Weights of a small GPT-style language model, trained from scratch on English Wikipedia.
Size: 5 heads of 64 (1 for keys and values), vocabulary 32000.
Each number is 128 + 32 x the weight over its row's rms, rounded and kept within 0 to 255. Layers, rows and columns count from 0. Numbers have three digits each. The size before them is the row's rms in percent of the matrix's.

# layer 4 MLP down (transposed), 512x320, rms 0.29, rows 161-218, columns 80-159
101:195104151140134138162111070155170136211118125081148140119162156119151145155081126115092170080129158099140130168085135135179086165106089144135162098101116159127140103170135093096092118137096161108079121096145061120109169137117086158026133117
104:093095152104176112080118128143137075091092144133140078155158119113114140080166104124121119132154123128133144138172161089166118141126132216115162103071112081137159141201053149109165113162152102126091101144098121095103155124124158107132142165
093:215137167128142138129092163116086108168102150183144146173115056131134117132139138172136099155155098113111165136125160124178130093121130214120150159116142116112110123153116152164148097103210139102117140112155077108161144126120135200044176137
096:154054105156096160091152112156108118116112131131142112131101122123088089110202105096226168084136148101085089186112117144159111123066109162115121118158123112206093106130095069098145120055112123142124109175120182095131155097166141185139151126
096:119132136070136100140095185138106134168119094182074126121225130105156117168103167146181147115111159164104151067138129151161155127138107158143136156148222196084152154127121105104101114070152077150181083091100156139160108211132121131168105171
109:133107078099169093158094130163082164116124073169143126125110061091113107137147112113131146101160074171145155119130112153112145127106201135050096079074094096092125177089092072073100119178168118116136157112124146204153141115109110073132065125
096:151139128134112122073139224155109134170122104136148154155135071114174135124138120148112158139117169114141094094101175110077177088108189114082178150097126129084121151135192099174157085135131132173122181140114131094104089134150141151138146146
100:090055161109136132153047164116129159117048157132108140036159109147128132099056105137151143102154131172092156114174144085098074102128131146093168147114082121139132129100181095094094108100148164172138114135116118109127149116168147167155121066
101:108142148150148104111112151134090164170112128128079086182120107137132095145166112173109160111139212159175115126227117099164158103096125103145127130083125079150128137153181181109130064190107145145108187116122180147130157101117092179130132122
093:128107120101048151193122077171161166177102163129125123098156126165145157144149111174158114163169136149113174091134123077104118134083135139120119106149131144127143148061126145066165133089093022164127133116103104084127104110172134092133129127
099:112150081138125121088122160118133101086094156098115104162156106153130114126134105153151146142077120141071176118142145125137134082195078093138107070084136112127067136177114131158135102092159137179124128179100122177155133122091110120117134158
101:149091091107089119110199121101087117180104120177156101113078117153118118095150109134150097109138113151140118045151111103063065167175165125091121116120109134131100139158156198164116144160176130119167098149186136115095118111130115169069096075
100:193086206127109049126087146116130131119133123140101147115172160148092109162161112090113094104157091132117121182082141134152054123150149166043135208136124151099136116148123099124065137136111111135056080144102046130131161111138133115089090073
101:115166185158083125182136138111093146113088139113085118155165177077161160109116164126125132156091179144092136126104122106182093145098088172139172146162161162150139126097116109133119202131160145104095163111094184122104116134202169161106145099
101:158154178063200087185094133166155086171169195101109197127075137133123127119107060076081124118141152169198098125028133115087124118163177116067068167155134138180134112111146150118130093131090150063138095178107122112131127124113101072143107143
104:090095146179082151126106094119081078131162167124123155157133163113137183135129112098124147148121107139205118149126144169161162047093100146071146149090123095099160127177180119088155152209135124109109153072121187101114113212119153050136107069
101:112099135133152164106113115132100182168140100197122106146139165147153098147164150081134105109161193153165113096147127099174126160168168138140153123122148206137155104167109230114145162142113154109128134089145130146115166119117086131063132133
103:071096094148190164199148210143112127099112109155079181091137131131165152094095039141157146103178124167168108163147097128138141133154107116126066087134131145142102126152149069105149151114106166162040150148133138117108182121102095144127139106
093:137149159110139109132100132117087149208107140059110174103167121163168088125094089098038153120199091147082157176139201180073115156168120134141133128141114126169192123119110065085150125130143123175111156131140158168111147153134127128046107103
097:102096069166117150182135172085140174166129089109140127109134142141142122120169128146116148113110145117087150110126137116180191144140088123133093138124112167137206174166082138114161070124151120150110055123119116120189122108144171108136164124
090:205130146079116081125077104120165168080158075091104096101140132087124226130149092122101121141070173133174114102161146074049128139155123135116081124195111084139088123156168143131177146186102161142134135127230129122139106160136111155138123094
101:115136109085117148131122094124113137088096165125081047149213100158124140146127165101158138087140059087142162134186121152163078156110058123122129163128130091130184095113149135117095090144111133079100116109176148144101173098155144137090103145
105:044153110154106110175101142106142167119077075139031148080155143042122165120101099145123132097161096135158163130126089159139100144124106151150157091101139096104115100106130096115156108089139090123171094099125140132116099131150103118144173155
100:128056153108127113120089149181136146151146125167120112111111157143141190152100095126141158134087126115119171134131165151155180154111196099154128135089134146098141163124129173098094139082097043112109150100108166094177117132140111139092134097
104:105110064112156139129126125092176115136096140087076071151159115107097112131131108097109096140087107123188140122153094076128208152132149132128146101154155188104151130089108163158099134151079162140133178134144227119138127161147113133073117143
095:132160153141165151156175185111121121140138207147156103146121191121167121123100114117086108104166109079069110189066161126093149136160116096174140114144198180094138153152114149121150121148150082149159146136152153144099089182158121142116197158
099:114110140108110085170145165143043127112090128157080164103159176114173146152161103108177095140175115090092123099079107158155105172110124137081089140154139137124145204117108104187150141064165130155204159124126148097120136106113063157138178173
107:158129125091109146148113132163116079108132128110187126143105087158072155122091146101089119157149094093105167134094120163080148167129122050129128095153124177069098113105146130086107174131168106162126121125134163156157152100113185122143077097
098:175162131131090131151090161137099137107070106157131134125101160122125152147140123141090133145096164092165109110149123119158132126153140078114140142097112155095125123192189086116102078156101171126157084126140112138174191148159113097126113109
102:143158085134135108129100095150161174146060086164129120120106116142123165184123114140109138135084107118128158135106101112161158115126149047095139126111088207171160166109100116124124163129045063070126126081105092138169129098109139156127042201
093:163058111152126125117102105094154169127082149121194168136111113153134147114115136164130121137107151155093128177111122101123124110149143144122159126117116166118132102089134128097120140126138098088048133080070173152147118096119176104035121167
095:128086143109137159054131088111182129105118176122187146150149131077152163123147149127163149085122183091097127139126083135106178145140142125099162078156116091120148086163118191168119170126131147105163074071121110139135126064138095077116207150
096:078205114155090153097150117041141066147131074116127113113103100101125090125136117110158106122114120116131114126126095065146122125115141152130138159122023142110116118072089158114099149185132116093082138106156179130145107112108110083183134133
098:092167109145102160116158151164174110086069139143160139152130151130111127189188128121167118139095124110125095164112115162092151158116126122215130120090114123108119143125139185151104177126089167116120109125154140129145143085139107139128084125
100:137105085102087119100113138143106138147108126122122061095105134145137070110105168145095141159096131124119165106163059110058093161144129165080074126162110071070056068151160156140154127138128125097163126124083171117107143155146121146122135134
100:145115157167123113138112176129165092168107107155140112106131067150193071140135075065115139150144082113147176123113128073146113118048149140138187081147139142188122109114129132111019151142157113127189107109080157080154139073134128111116111087
100:122148137087071098057174086174098128122145153151127106087093125130138134151083127074104101110092115163164129152106110134150165132196156121165138141167142133182133156112184133124098159058151153084089118071161147160084144139131129148134187118
100:179140112127148108162157181084117105123075167094115137072101170124100147146095123121141159120119127120088117119161170109138089094147099144124101132189061108145154105136125093147160169141185175109136080150063088147139127152124123118139101120
107:145043149132105136079157154107108171128062092089135153139118133071109117115121102089130101127159127113151109132130142132130180146093109132153135130165141181155156114143158169109153113103179159156094133160144081133101142159090078100057130139
101:163127112165145134110193123078080138199169109198125119135081130110128072093138104189127149149084097141099150141138144097142055108148119179112087148197093182090198127069115138134146116169111130082171105207132095104139108126153145145165126066
098:107161134116083161133117086120107101137089137139064140120110116154096094096117096110087184182201132153105105120154152101093204120158196107133151086132112137125155104132033038079093074142166095107093098095157103126141128165151128124166123136
104:081141111111196154184143097115027175087110126138203128134119126171129181087127119044128161081121167128130123120151156056142142130140110174151143149099127071166089098118166110140098118141099173176157110115132178145129151140123139140035156164
103:111139038113126102159104136195115171127154154117131103106142178089158115116121187133121126093083119130087103115083148117207066056104145120147174157151135138064088138118136114113153158058142139103113174082072122151124109143125072195121121081
100:130104142093114115136082098127096133082162089128174165154077118186129137056150156103143133095062058142187097174137115196152129155134109100091149217131151145142161128199147130099117140126129139142131198150157150139112073133116152126142184168
100:077154157085095099135098104142153105200148186152130118157111143144115137107114120116177123137071133097071122123141142150066154115160132146135116101182169114096122150165085106157149179178141118107187074219085121104128142160122138122090077009
100:135176108119069143142073116150149134165151196098128130154151093136052157178118177112122157110108181056078119143088121079118151185124119112050109138057091097141133095085094141121123135096138116143111100171092087105208148170132186144146168140
099:134151145130102130155139124193146140066098119076199150148102106101083142101069162148111105125147071167130142133149131134106116157121162136106149190101134179095177138092148143132160144148185075131081152103127130245125176160125133183095127143
103:128160174114123156137141085142122155150137127143099080122101133166138106175066113158162123124173169167099084065093164147136204179091107139169175153171150109118201147216148108185118145172203127099114102129101103088122090101164112104112163128
098:147130130075128123124156146114102124108147125117076161101074101111127142143100135134138178092116116145116153101142052105152103111129085150077107165160113095109138021139135149066154125053095149167099159132160081139124139092115104102111076113
098:101133140153066185109097104109121153098101127094185140138188145113117127092180101138136105143114111081195083163003132161136089181096160136130144135119112116111117140158114153187106145073110133097133089111160085208156211139192096124139109119
099:117083155164124125151094171137191074131083097133117146131130155195112134074119155114182082129123158138105119092112134071149094155165175141175104105057107192192118101102165165111164148126072145113071107129137100103114160105153117084123158107
102:133131149194114151133120091151171112105194087148173193090085082102139120098122147107081105161173149129092109143142055160161117122114202150136128141113087187097115128112102118085126166175161169109125103147109119200119106090098175122208073114
101:156120140159086143153150122139111139096128095132117111115172108134175100132169131111142116177172177115115130106199078174129160088148144110142129160116168082150151098193110099137152094120102130189170209124060112129120044083109080142091096152
093:097099119087168161107159137083148154124147090113135160106171104123129138132082172092170128116136099121162161130105113156117126099124165030084132134121099099102105120141079085159111182165078138127080149159105168186043114153097138105143113144
102:147136107119047103135136082174135177128093041091104132170205107086101113188169117138187148126071100132113118098118107170077136054176094097179094141144078155171144119163144063124147115149155164083121108045109152163151097096121127106154160140
105:114076155168082245105083112116152150094142176139116119123106130111154149164076168133104146108126191136129142155152185153048115115108113089161172150138088086164151140101190165115172090128146114078115066139175120174118162117139104134180127107
099:108148148095156152163150097169153145149169135074158104192121119024160132175160113113131074102181143112137169107129196074122105146101121172119129191163056048142114099075090147155173098151122189186154142118132126128085119130119145097105102088
089:187149080116185147125134096140104099143138031141157140108030135068143114151186151104146186140193105114080127123165177105108109066162105069129111043144121089138110141107104072093095068160129087170122104148091165148134125202123191153112135139
# layer 4 MLP gate, 512x320, rms 0.33, rows 162-219, columns 80-159
101:201169124108181113123166156180125119138111138128154174134119135106139119128179136143102094163107070091112129158109106127102165116170138089151082114152090057126147136108091169123112144114094141179159085148133053127138174137148049194199112144
094:171141208183131147183105115146170124165121129136134150092185129099125145177188178173153176125064137173129153108131142142118151089120155097101105125182140146098100162123172136085091118150149160123175133122103097153113095089157076145158168072
092:165100116143139092238109134167098115132165091134141110172127116142133098122211103101161058102102093123135111165146138104187115126079102089162127150145085111098088122081136068119123179100087075125054101194056078088168101094160188140146113149
099:122145096151127208056094130157088211134106100110090161079127041114134147139110156157152136138144117110134112130156167093049130130121155149110159123148122145136157103172158123098071110137042139193184128175189067117135112132148190142100071140
110:116135187110167109144107183109089161106130149136186141112098152213143111160076121114140142135179105064066106110101120096127160137128101125114100090139155131121116160160174107129142102112101188173114145122158129101076183132091113087148172141
092:168105240106156158194187168095130179111122118159150163125082169108125107128147162092145126109036121097125166150079124109114052065101130143092033117159121149072094120139078100126139174103169128115107187144118141110152101139167145118095136109
099:083172148175114183170130122113146112175171096158134134158128121081112132114169125162149136134112132134124103164115091204168109170120105093154158158091074118115166145205110204150072131106088136097139126053168103154166091144077108123121130148
100:150138200180098115117121082137151148137142162123134109111099122140157090123162152125077106140174111111118157105130156121084157104150100057097140171139085182081072144143142194145154129124099129065135145145116121104123129160085147123114138170
097:135102138175162103126077125123098067167090089103189097158108110125171119054137144179171142119153115170117131159138155128100104137145150130078155129168155164097088068131152114141118149112153115161131137073130125172151097129071161172059186086
093:117128147160135087147085119128105115160087115116119115152103141094166208088116154159171085116136070166127171089112043135183109110151155065144142180132052125084084095117177159145088146154086088098175179153102076091076132143139178154161115114
107:231083133151135134156066091127089110061151148126153115160119101126113101112157150110091159129130235105074037111133117112144097115120122125111102136145160098085072137097137177117148107236075109154149137136138132132081139098138130101156142140
102:156121111132149127130199119102121123195095070096097084104123137138181151114101197127164163100113115147127111087158156164088132102124066134122095053145146106091133099123129085082117098151139131153122170154109076074107135191090120145112187098
102:199097120114181156092122183121089150122122158134161106112163125065201099148169134144142156120130150114133082143145126184151182142134114110105168136153156132088167103151133122098133124103115121117071104116097184169116064143065152169101157071
099:105157168126105183092113076154161124168137110073104148199117162134108120178087131156122124100129152161149101118052121114072085126123120068129162107149180069136066141090106102118120147127122112117102148125141080177147154106112148128166133124
104:106132177149169128128120119101212131132147170164119132136116058116125131190095112196127174138109134110051123125145128116065126119128172144133117135090155168098123190095108129095091138144149119105104086079130169184132216160119152141158135107
093:139198170113124075176148139196139117177088156109124178158148122153155081151167114117113146067148119175103121155129072131111159121121139148128075116129095122211105096127119115116171195134069136066143119122111102104109157136150172157138121124
103:103148140135149159136149140134071130155101138094044035108187187137143137139139131091116077089169135101138165137149143112148130126126161154107126189068177130101160139090145143125129097141162126173125114111086066190105125166177097116087148108
093:135117177175183078135143134122158115117136140122174106161115122146204166146167134204097203147139149152133102196103113078159143170109133103073067101095134091058117078123121140119123155156148154124094123168174130119166094051143121130114157145
106:120098143146098130093096116147139123104163052123139109119129217088192114070092106102118155129109146071119132156098065050151185125109111194140128143192126119186111152136129084174205068137095100171120111119118136086173112140092136102168109133
090:103129145076082133118130096142154105118115096139135141079065054102152090147160122118132156099138150108147059119164184134111126107106154159148091107115108098121101175128152126149083093132174114131124093145146083166038102150128161133110062099
098:059121149141116101150074095153137141121112184133131115138164106138140077134153130136114132094094103160120146115093111141119159112154104058117204117153119113142130128074124144113112080117106099122106081134161100135108119099112122138117150194
101:115078153147184112104115154089108200094142086109161128101179170108061125086134132115152074132080130080126131120136089165151084135123144121099097114069145072125097077147124123122074098077130174144156131056116139151122144147148166142124109147
098:080122141146116101148068141119137085130126089131099107047139093197133153183149079116089152099181162165118067120106091172132108128149130120095142088067123175128141058124111167167134141085101125106173091165103089167069132137132131147105107114
104:137143134080124136094130111096137160138162090199095098102108151122124097073189099075120151124149118120138125159060108132136084158140093129170145065104174187161102082182141154147116012153166134116087095091124157102105148130138134166176165089
103:161091175151142127101128182114071112147109114121121108118102101140136082105073123081117109116110115155113150103033137022085103109160070143131076090176135082141103177125133157138092201112164138145113146132167190140153199153159137116098106150
093:088161148061107138117163163134129104154170153149111164104126156068101148115191099161161117216099117083145136097143182166105087149157077156123174125108115118078074115109079132073094158092090120168066161180093131172136121107105103149103126157
100:104070120096119118142120075168096073155195159161143146086140097113128175104133178159170099102178106137136109136075156176168079128126069179111092143122147134144140136132132156105147171103118117126165128084137124172159173129175152114144078139
095:195130125104107142089109083158110116108077106169131091092121139112103125157141145133136095121066215111151164134190151107153089107174168134176132094081130080126143124176175088113142061153096130164128174124189121137145135166142118145113111087
099:165150099104140101064203099136122124144074109177109076103086177163147100113119118113151111149130083155133189103117185082119114195069157073124086085125121128144128172121110100162131172194078125109125104105153143175160070175099171129145117139
100:129126115149144146165099114188113169143119137158125119086151135160129166127106140181162092214101124117146116071082156104117130074082065134128121142105101182185096090123118133143099104147117163137128145066100141147136159122120163104086172174
102:111138190123162090085178085138103142116093118116140123140114121122092076145130153153109103167188144108149144106114118109185119154070149100146120101153180134130117160149136165176103112120137131189137161108068149100091185069154146110152165037
101:161173096098108136094039143094135133185159079115155139099061174110167105130145110081111162212102106072136075147108142074176173106142116172064170159153109146146110119129158133126147184166173153109112147166126085137152122102147115108098109090
095:088090119156179167111127115149150140086138151175102106092178182089138091107178145100214099166085109145151106147175128159163136193141137124116140161163133095136098139147138095111166092109066117158129173071110156164186078131121103127133166161
103:150124136070146159136121145141124198147117109117102122078118143159153056169133085134106117051097112170110097157103127191108156119145167115137142148051083128143112121169112137128155096067118121114144078141063100185146123103134133169175115111
097:117105164154111210132137173112127166121084126098123109146112127147152095072082146150095094151070129127106117110092146148124117140186139169111130121068189198175190129138161109084109146130121139167121106166134185160088119127150151115151085139
100:113149113150125139112135114158173203205146207126127120190137074123104132098118141108152128140094116181159106102072112193178107161112040126131163123148118167167116152149138171123117134206143158137126150157140075097172146145110150129129102204
102:126114155157119119113185150180160110117139142060087129165160183202117074135146111126176105185132165122099153134152128163131157170113105110113160131079131136096132133104105191081111076137078114123086119108113132121089156131143135137122125114
100:111085103138125150127142142109199125127149166121112048147128109189164166172129133114121070194117125114132143129078117106141128120086127090122126112172182191108153160094155146089109203086128131094102176060122081112102138145137118147134108180
093:119136072110129117165071135084104164144116176134071187124201130131157135120140139157146160115112191155070124129115148108089158131146130064125173083038141101176133080159066157110137171159110124077128152131126164156141172092116176095097143121
097:125094184107163138169150122113119116094125110144146147133149148099175131099134162118145086115166106113142133126098150135155132135107168089111138166093061079134129126160126052121131136064092126105171194093100170156104109071099114150128173133
103:154042158094128077099083155110151123089102133119088112124184077094128092147094145183065105127155110107133106127121120127124156177130170166079144135117122152084106111110108140127131160124171079144104159072063068089165118090101111162209162157
102:112172123107155145184117163136142074150089098143132105124066147108098117057100156141146119203190061138103153103143100065131092180161191083160077131119133131163103137080154147159135151108139138125145154114170160115107073147119148128179157129
101:122161104117109159147110140113212089117162124122186143160072145166146045092144151093130140109114203143181087080110095154107117116091169124169149123079120122176085107083152174158102070063157131086109144137128092082084104108078147117082127135
098:112125131080151164176187149165176103096115116100135106156141141154140137137118110098180151113117138075117108070133070126090129167123155196135146083158162181105167152142137128120105151221171096196128075112080130140146199090100125120158090172
098:159148134148110109072078154164131210162145108144080075097091101105166159103141124084130107069099125141137209096126075153042127175125150094164112146173125164088106093148120153051116156075148179180143161080086091084142159142118117109117063166
105:228117189091131094152091093137095119113060135122166136087151038080186189146150167151123157165136101102090166120139122138073141106121112133085157161098186192074158106095113151141157118108127122132142125061147113170088153117142136141129088155
106:218101080146086167147193100158149132078121178092098159104096127151183131066069153115137136136114083148147107097149130103169138110142135134139123140085143109122119137129176149113146080153100185117134126185128085093108123129051139118116148132
096:115136111169157130088087127058149145150126106135159112111147171161077199093131157124064168156122101095150137148091114171106145090153129086150110079129140110143150061116137116084116128102180134133146146172112084143234118110144075114119174140
095:174133099160175148100065149174160136170154113181120119117118114169111125044180157166164111155101122172073134138118130123165194130128087179146086094140117158175093125136102121092109133100145119081126148093115080117167132098084162046095158157
103:137127132127130193126143169144181138172071131171079219102135092102155135133129182153120118148155093134129124087142154182094131136145186147122136151109122081120133097108130155090104099180124155151184102091166098119133170134144113104141100093
103:120143136182133147102082122098091119167065137136141128127091065104115164126064092167114173062068059144162122143124133145149160138100121172175180131116117133115103150165123136118116118138158103139133116104110125161118127137169129164056112168
108:110087145127117100157089164142147115130100108117093107090128082155139109065162090126138184091157109201069091116136101137230080181167118131105087148124140116129159170165116150126134113129196132124118137140099115111102110131099137115186144138
087:095102158070098160159126145085162141087127159135128157085041152155140173109157143137082174154148148116105114167121200146101172156121170148187104148011179148215137101082131186126106151164168116116141141140187122151069102129126146083123132127
096:136105072107174182192151156153104143128136168073188158119135212152137152099111114130104134115200092088130152082096087107180132135100100085158146136133154141151116096077108090113147147128115180164133120159094141119126113109141132077142098165
102:189150209130126095075115193141139113143115087128104137199115101128118156133116105082154104097185134121140119128097144151094149126157109158145140220140181093121159134145173171106149140170120138134106179103115090110138159131120124040091144125
101:193143137156145123116166087081069099116091151127108128154149136136100150124176162150136123102124149122117154138162114176173098082169145088179128115086092168145149150148143135175068147110176168126153166120137143061150080193131085144119189168
101:151101100112094119125152134145140117150124155122167146080096091123171133135112068094170106179149089100161094103148161167090096094066097107128149183115141156090165147155127174155129148119128111109088092120054134111121093141094123128163079107
097:134172223142157083147068153111101077137177051116102080040143150181135128119107114131166095187167169171119125082086150144134107134077171132087146207117116136102096192122174122146111140094072112076119124175122124116184089171149112146122137155
# layer 4 MLP up, 512x320, rms 0.324, rows 162-218, columns 80-159
101:131180138151156182186120138082139106147128137092081143114206133123123094075116133187100100090089110172079085137130131142111174152104164067173109139109104080140113143140107091093067095121075057157124153157100163128094110205108106104125147159
097:118111113085070137111141141117096154068119130139106175099104166167178162145087138108095120137155140121116085166154128136152148105107129096121166114114076087126178095096111109144140108183176131058178144128078114165206071150152156119123125161
097:160169140149195090129120125133175152191144101099119090144179092147138134142138165115167108155074080157151134143118187144157153118139123089153094145150107125114087168159138172143102115209139106112124109096116145101060125126138124032066132162
102:156181173125130149118103101111175120163136138158129124151137140128151144173141102131147104120145122061244190045149111098126065132128100105121156101137160135024136127122089131109114148114149137181170140097145130080130095227131098111105087151
097:108112136140140153099135092137108159114167152139123147143144169074131126135091119112175084102109096127131117152104195094148133093127067110170090149118105130119147143070173085105194186144109109154163132101171119087156129180068144140185081113
091:192134082120090143115078107160073117197188123110115170145093141081121069136113074143122137122148172115133110158151177127105124133118177113143149135079121143146108146203097157100115082176117066112118109138123047131097139202114101133132120152
098:110104147120116126129085128117142137145135109123111134140132106151141128124114090152175110108134119168155114115161136135137109128144109134150108141138171140160105184128110109157118169151160134130067093119174090091139152103159191160133105141
102:071152104140150065140182167143122145061128146136117167147159145152181153157124109128103098125135112113155097164094164175043128103158157095147081184113152121125084118076159138112095143137065099134098077083190130115106165133110146107146086116
101:162163087142104139144095131169132147115069122123151147096163176095098174144076119142128144121099094097156143093095146109173098162179136125157156067120132163100174093131177177110143142086107091137130128093149192146139120164082128104124178104
098:152089158097112170119127129167108108136131136091157150094046105167157139121053144129152151097196150140105157125123148170109152125116144149183136076136126111120103191141203036090110142157090112108137153118102127089117182101140093110155079066
102:119110123063071125130142121143078145147108068109023154079152084093136217088117188155161091117111094105122146151117122143108091118154194127134123127159140146135068113030137114182111107103129125174106061118154174123149155147124125144144149137
098:143093159146119107154140192170122095158140128125140152110154150154061088121112095155143116130178139135098105084140078102113115095155091155154214110086088075159139126130115130152137127092136126122119145141169132139132161077140120098176191105
099:131146143092151121136115132094178124131178145171102068100100115141097123125139094112129118096111129134108156142110116134079124127090129122090109053152105134107085103142152100138153093082102158102198092111142144097053141137168093124144121135
102:164133121099070130170073144163152066109099105145117078155142140174063168144158079144172150130101133121072130116072110097088123176133134110128139152137114165143206124117154186152100126112084130087146138097149095121073123084106172194120109086
106:115165173136176164070150103159105095118151132092158097137168119074099153112131147131132101098107124130109127135138086092179095108114197104061131121133075176134076130058149110116121088112136124101130103145164082140139038145149055156084121066
092:111079123088127190147140132184125178146182107149165121144140103145180137091143025133108126101152200133115139161136114166117150112107138131180112128163127129130105174207111127141109132077129095114171186122132100088144166103145142087114152130
100:124152146141120138150077125153111081152154112121079087152129126097116117132124139142135135110123171136116143032124102133194055031132153163176185099088131117143145131094093039136137132098156132099162062131059119165098161093167124170088135094
095:173119104115103167146094165094084090162201120125107112151122108092050135111162081101149051142081165082117147100133118175175190131114113161234125141159161128181076160126168165046144136152126178107180129118117163127113095086101104130123090038
103:102135129057143114112069109127083086159129024146116106182116137101177089123118177132035141130154120201078082133188139096094131141162154119137099093133097145146167141158099120200116106183105151159127107119124134100083152135170123074150134115
093:178130158116116112131108153161139161125106160146098182124090155099110171108104125137103139131172094175182101091112174134183103193128197156174094161146111134162090105132048141124102149165128150118185077156162146139130135128080154165163095150
100:135122155185190112074121167131076097121194144179070162127161126127056108105149163144122150162141139134090147108118130136117102139164149167118146173094140106150108127173125105175130086213130165087172102128159094158136175131146124163132166144
103:114135110169124078112128168110132112137128153147091144110151074159137154157140141109169113121098112085158100117110118152107101148109098128124160108105125133130116177108134124144099097120099176090146198167150129114149094118124131100169129122
097:125102070132111074074105134147107119150172156076088047079084047135107174156096098095146125102189138110124157075046144186144093155149119156134161120102134166125147165127140111043092167097126120180110154159182139123139073086155184127109093073
101:138128156129113069191157123152117179150140088198148159130073146085124112123154109149165119145090165166097071131127145135132193156123092149145187109103131125101121101227092138131127109189120140132132154133106146112119136202145118150196147162
097:162068131057102131089125151164114137166085152091129118109177138125181115155093142124092117076146129140108109189095125073100069096150140158125081103137121160093106166161136149115103114136159124099096157139202145166070126154133142109080127093
093:119139153151108166099109161159053155062190138140079161120115155143141105166129174135191086109100156175221187058143169120098100117181143083177136078065174198162124090093183151115109119065069131144140167150072151118123145179130161075148116141
100:158159168089144142080121075179147092150124135120091096046128113130149139184087105136152105116140157165151085170085159127119104138130137166112133131104093116102092134140138173111126136158160134115070153149110171116129123160214161084162146117
097:128130137050145126114147070164207110091078158144101129163124144156116145157128133197091087111084130097147099112105151075147128132100133122157181116106168125079150111126152170178186154118138141133130107147186151120130114115152140124157124161
100:132051118177136149129194145093148140123138109077158090103126094155107182118091083148156141129193154081137095120172182160122125173096141159103146142210089134135124115100092149144149126142103114137199088100083062167121183138128125072077096090
098:207170080147118148161187108189131168179099100102133130127092154149136172160098112124115189168144108138144152159142136103129116134130116093159159056128048126072107104117192140136119065201153149115091160115107144145144095185120158163113143112
093:091239158120110085102145148090154104154137128125069105159141155133107106131187155168119135153144126131114127147138134079155133104093118055089132102117147141109063165132131162138127172076169160140142141126094124158157162098136087135166159118
106:137124076127191123108093109109075092171140090117137112115090144105145051103152056110144153179079192088126168102055124098150208088157121205132101132175076106150153115134129192114132108151113182118121098152163101178141146134133118088107151071
098:110084114075146106115140130107148158122138116082108166145120124184094155090138086108102082115148153116124093078099130090108185177167113147149165125145133128180086123117162135140129123097097127117146111108117146138145114119107156051148110169
100:089128165105128092126119139086130107126111080232106174107104158087169144134104118140139134139098143142115129128162093125077093099158107153137150082123042149153113142128123096130172137142178154150119131179181073132154109104084120133158118134
098:125146094128164103142138105126114150131094130136140062082166155137128173143172118126196158164159139139122132116102101125128078089106147120169166067135173107140142160132165175078118101097066160076099168202087094123201241093049133137087174114
098:154129159124163084085112182100127182157135136081104119153138139132129128131090195087181105124160171072132136117127123093119102119096118050124113000127208171112136160099106157126186132117102152065151092102107125076172121099077146139139132118
102:135145114104204175103136113137170113108123067097158119158143163130101091073128125108131111142063141143113121184180110097195185161156080148098145160135138135126133147108094167103117108157047126112084079116153097159123208198088151115162117156
100:143090100088128087103124054070152100140151113045188162111133127122188089107103064134171077092100143171145093118137166177160129144085094158134137150119156164124128086138083146189133121111117141161071067141112074127060161139140123094083117167
098:157157104141134130147162109113180072114155152113106118103110125172127202141155160096135112113069156086194148153064089164128166131114101124066163067162158152091134122158165178150078122140188113150130129043161157185071122098128145118141141176
096:089199094119147114216107094127121117106104127136071094132171128149121047128069083182164076132164130095097118164114131093119185121127209078109128151073067199167178119112094118119114141102124084145116112119144079135182120114139144155130173099
101:146118113106152079068122176142135131156169174077200195140076167217160099118132069156055116041134130126189146153096136152122120107129097113111139073100124170146136112169072188157158125127150120105106090133122098152167162131120126153097138123
098:111118117097103115094136156086128140073169096051153152095139049133137125181155157091126164098109072180096104109137201086188120127082061152114166138152136140110157132127144127083100125113152156122106105112117135122061067130142114162184096095
105:104158133116146148083191148122126085161134175132111094195126062090171162154110115141093140130189107171125146200105141121135124112090102160114084168165150104143094139112141120178171116078103109093106113082157103111137147142156091134135162131
102:110139138042121200141197145158167111143164116139148149131135159080170093086145062115153156166141181065102122160153144125159100098154125157142138100169107126121102141119119091117147179132117116134114128133155110098137114165111090113130023095
095:164163200127093154112097117158107153107075085112116113114110129155134131173122131166175112141133171133098106161120118134117139121186141143190090164070141144097138151112140129166098107144107125163117112156101117112169194119123160079086156125
100:157188115085060169161123096147112150124116084142168100088172159171126119110133135106133108116060120071124177147180124175069071143139115153108141113097128094161150065118126099139114102129158088104095158144075092164125186194096161162147113152
106:177093131068181163169122151100108145121139191134109121157124143110131101142130176082160077126150096120132058094098124051166124123129112180113084102146168146043126112102089077081117143096125117176109078108123122153134154138146098054099112096
095:149109093136152104101101107137124133117077173099105124099102124115113105114070099099130156105171140067141099148114135172076097100142151157091128166117099112107152160139102121134136113111116125204126155124146105104133122186127128125166131104
102:124116139092144114172123097134095116197153109124129145145113135114170105188104153142066155107082147088120157089094123101129149116084141167168184169130139093136172101093101105153107107058133162092128168116135163114075111132123162137151153185
102:088156091215153130081082110067135106151127121110098122058103173126143126116133126092152118195120105082093152180114147104124163152181157136155100115195122153135200096123149139092245082132112148073142137104144101087106173196138178097132131087
098:179135099168154145124137095143115083059109136125156159168118135135126115120126191200124135220093086158125130125090116151170141096137107092131130152098096088132094116051095085134136093169150158163165116150104143139144108138122139106121147137
099:169157079129120175050130101130151064143115145184131113137132169124137126132071119135175171111131150200152127144106119108103136126109161096140131133149082063165128072131102112115147072081092174143211104112097178166110115147109101155179146123
092:166130138158139177163099098177063098176112168140155148183121169098135164132124129097119115177122113122126058104130184154142119044152148157131154098157132137135139115158057075129108072111143181155151089104114080102163143132086132113139121116
097:087107165139106110157122126183098081118181107170141134100152128146253137122161117123084096100143112149056081133098163158168090193156130089080131156128110126144123171162114166085089144079131099074098155183169121152105148105089155154123095105
101:196070156160029124134109137099120086136127158117141157102149110130091111139112135083177137165103121189115134110145134116148098123119149104159184103134156138157114161142115093080143093093135104119141148161127095149128106131132115171183125144
101:150140116135112134185091083145114162115143137142115123096187134217109133083085124161098140167150112146120135116169160131116090164140096140091129091080134184116154108212089131107110151105062129103131147214171130117139166070094113137098177101
096:126130093133169096096153129131169158132107110096160113131118073113144148143144079096155155157164120078118103107159122134116056091139068127175158167109118144117155176088084122122119144118143118176153153150132099182136161146163113164124047103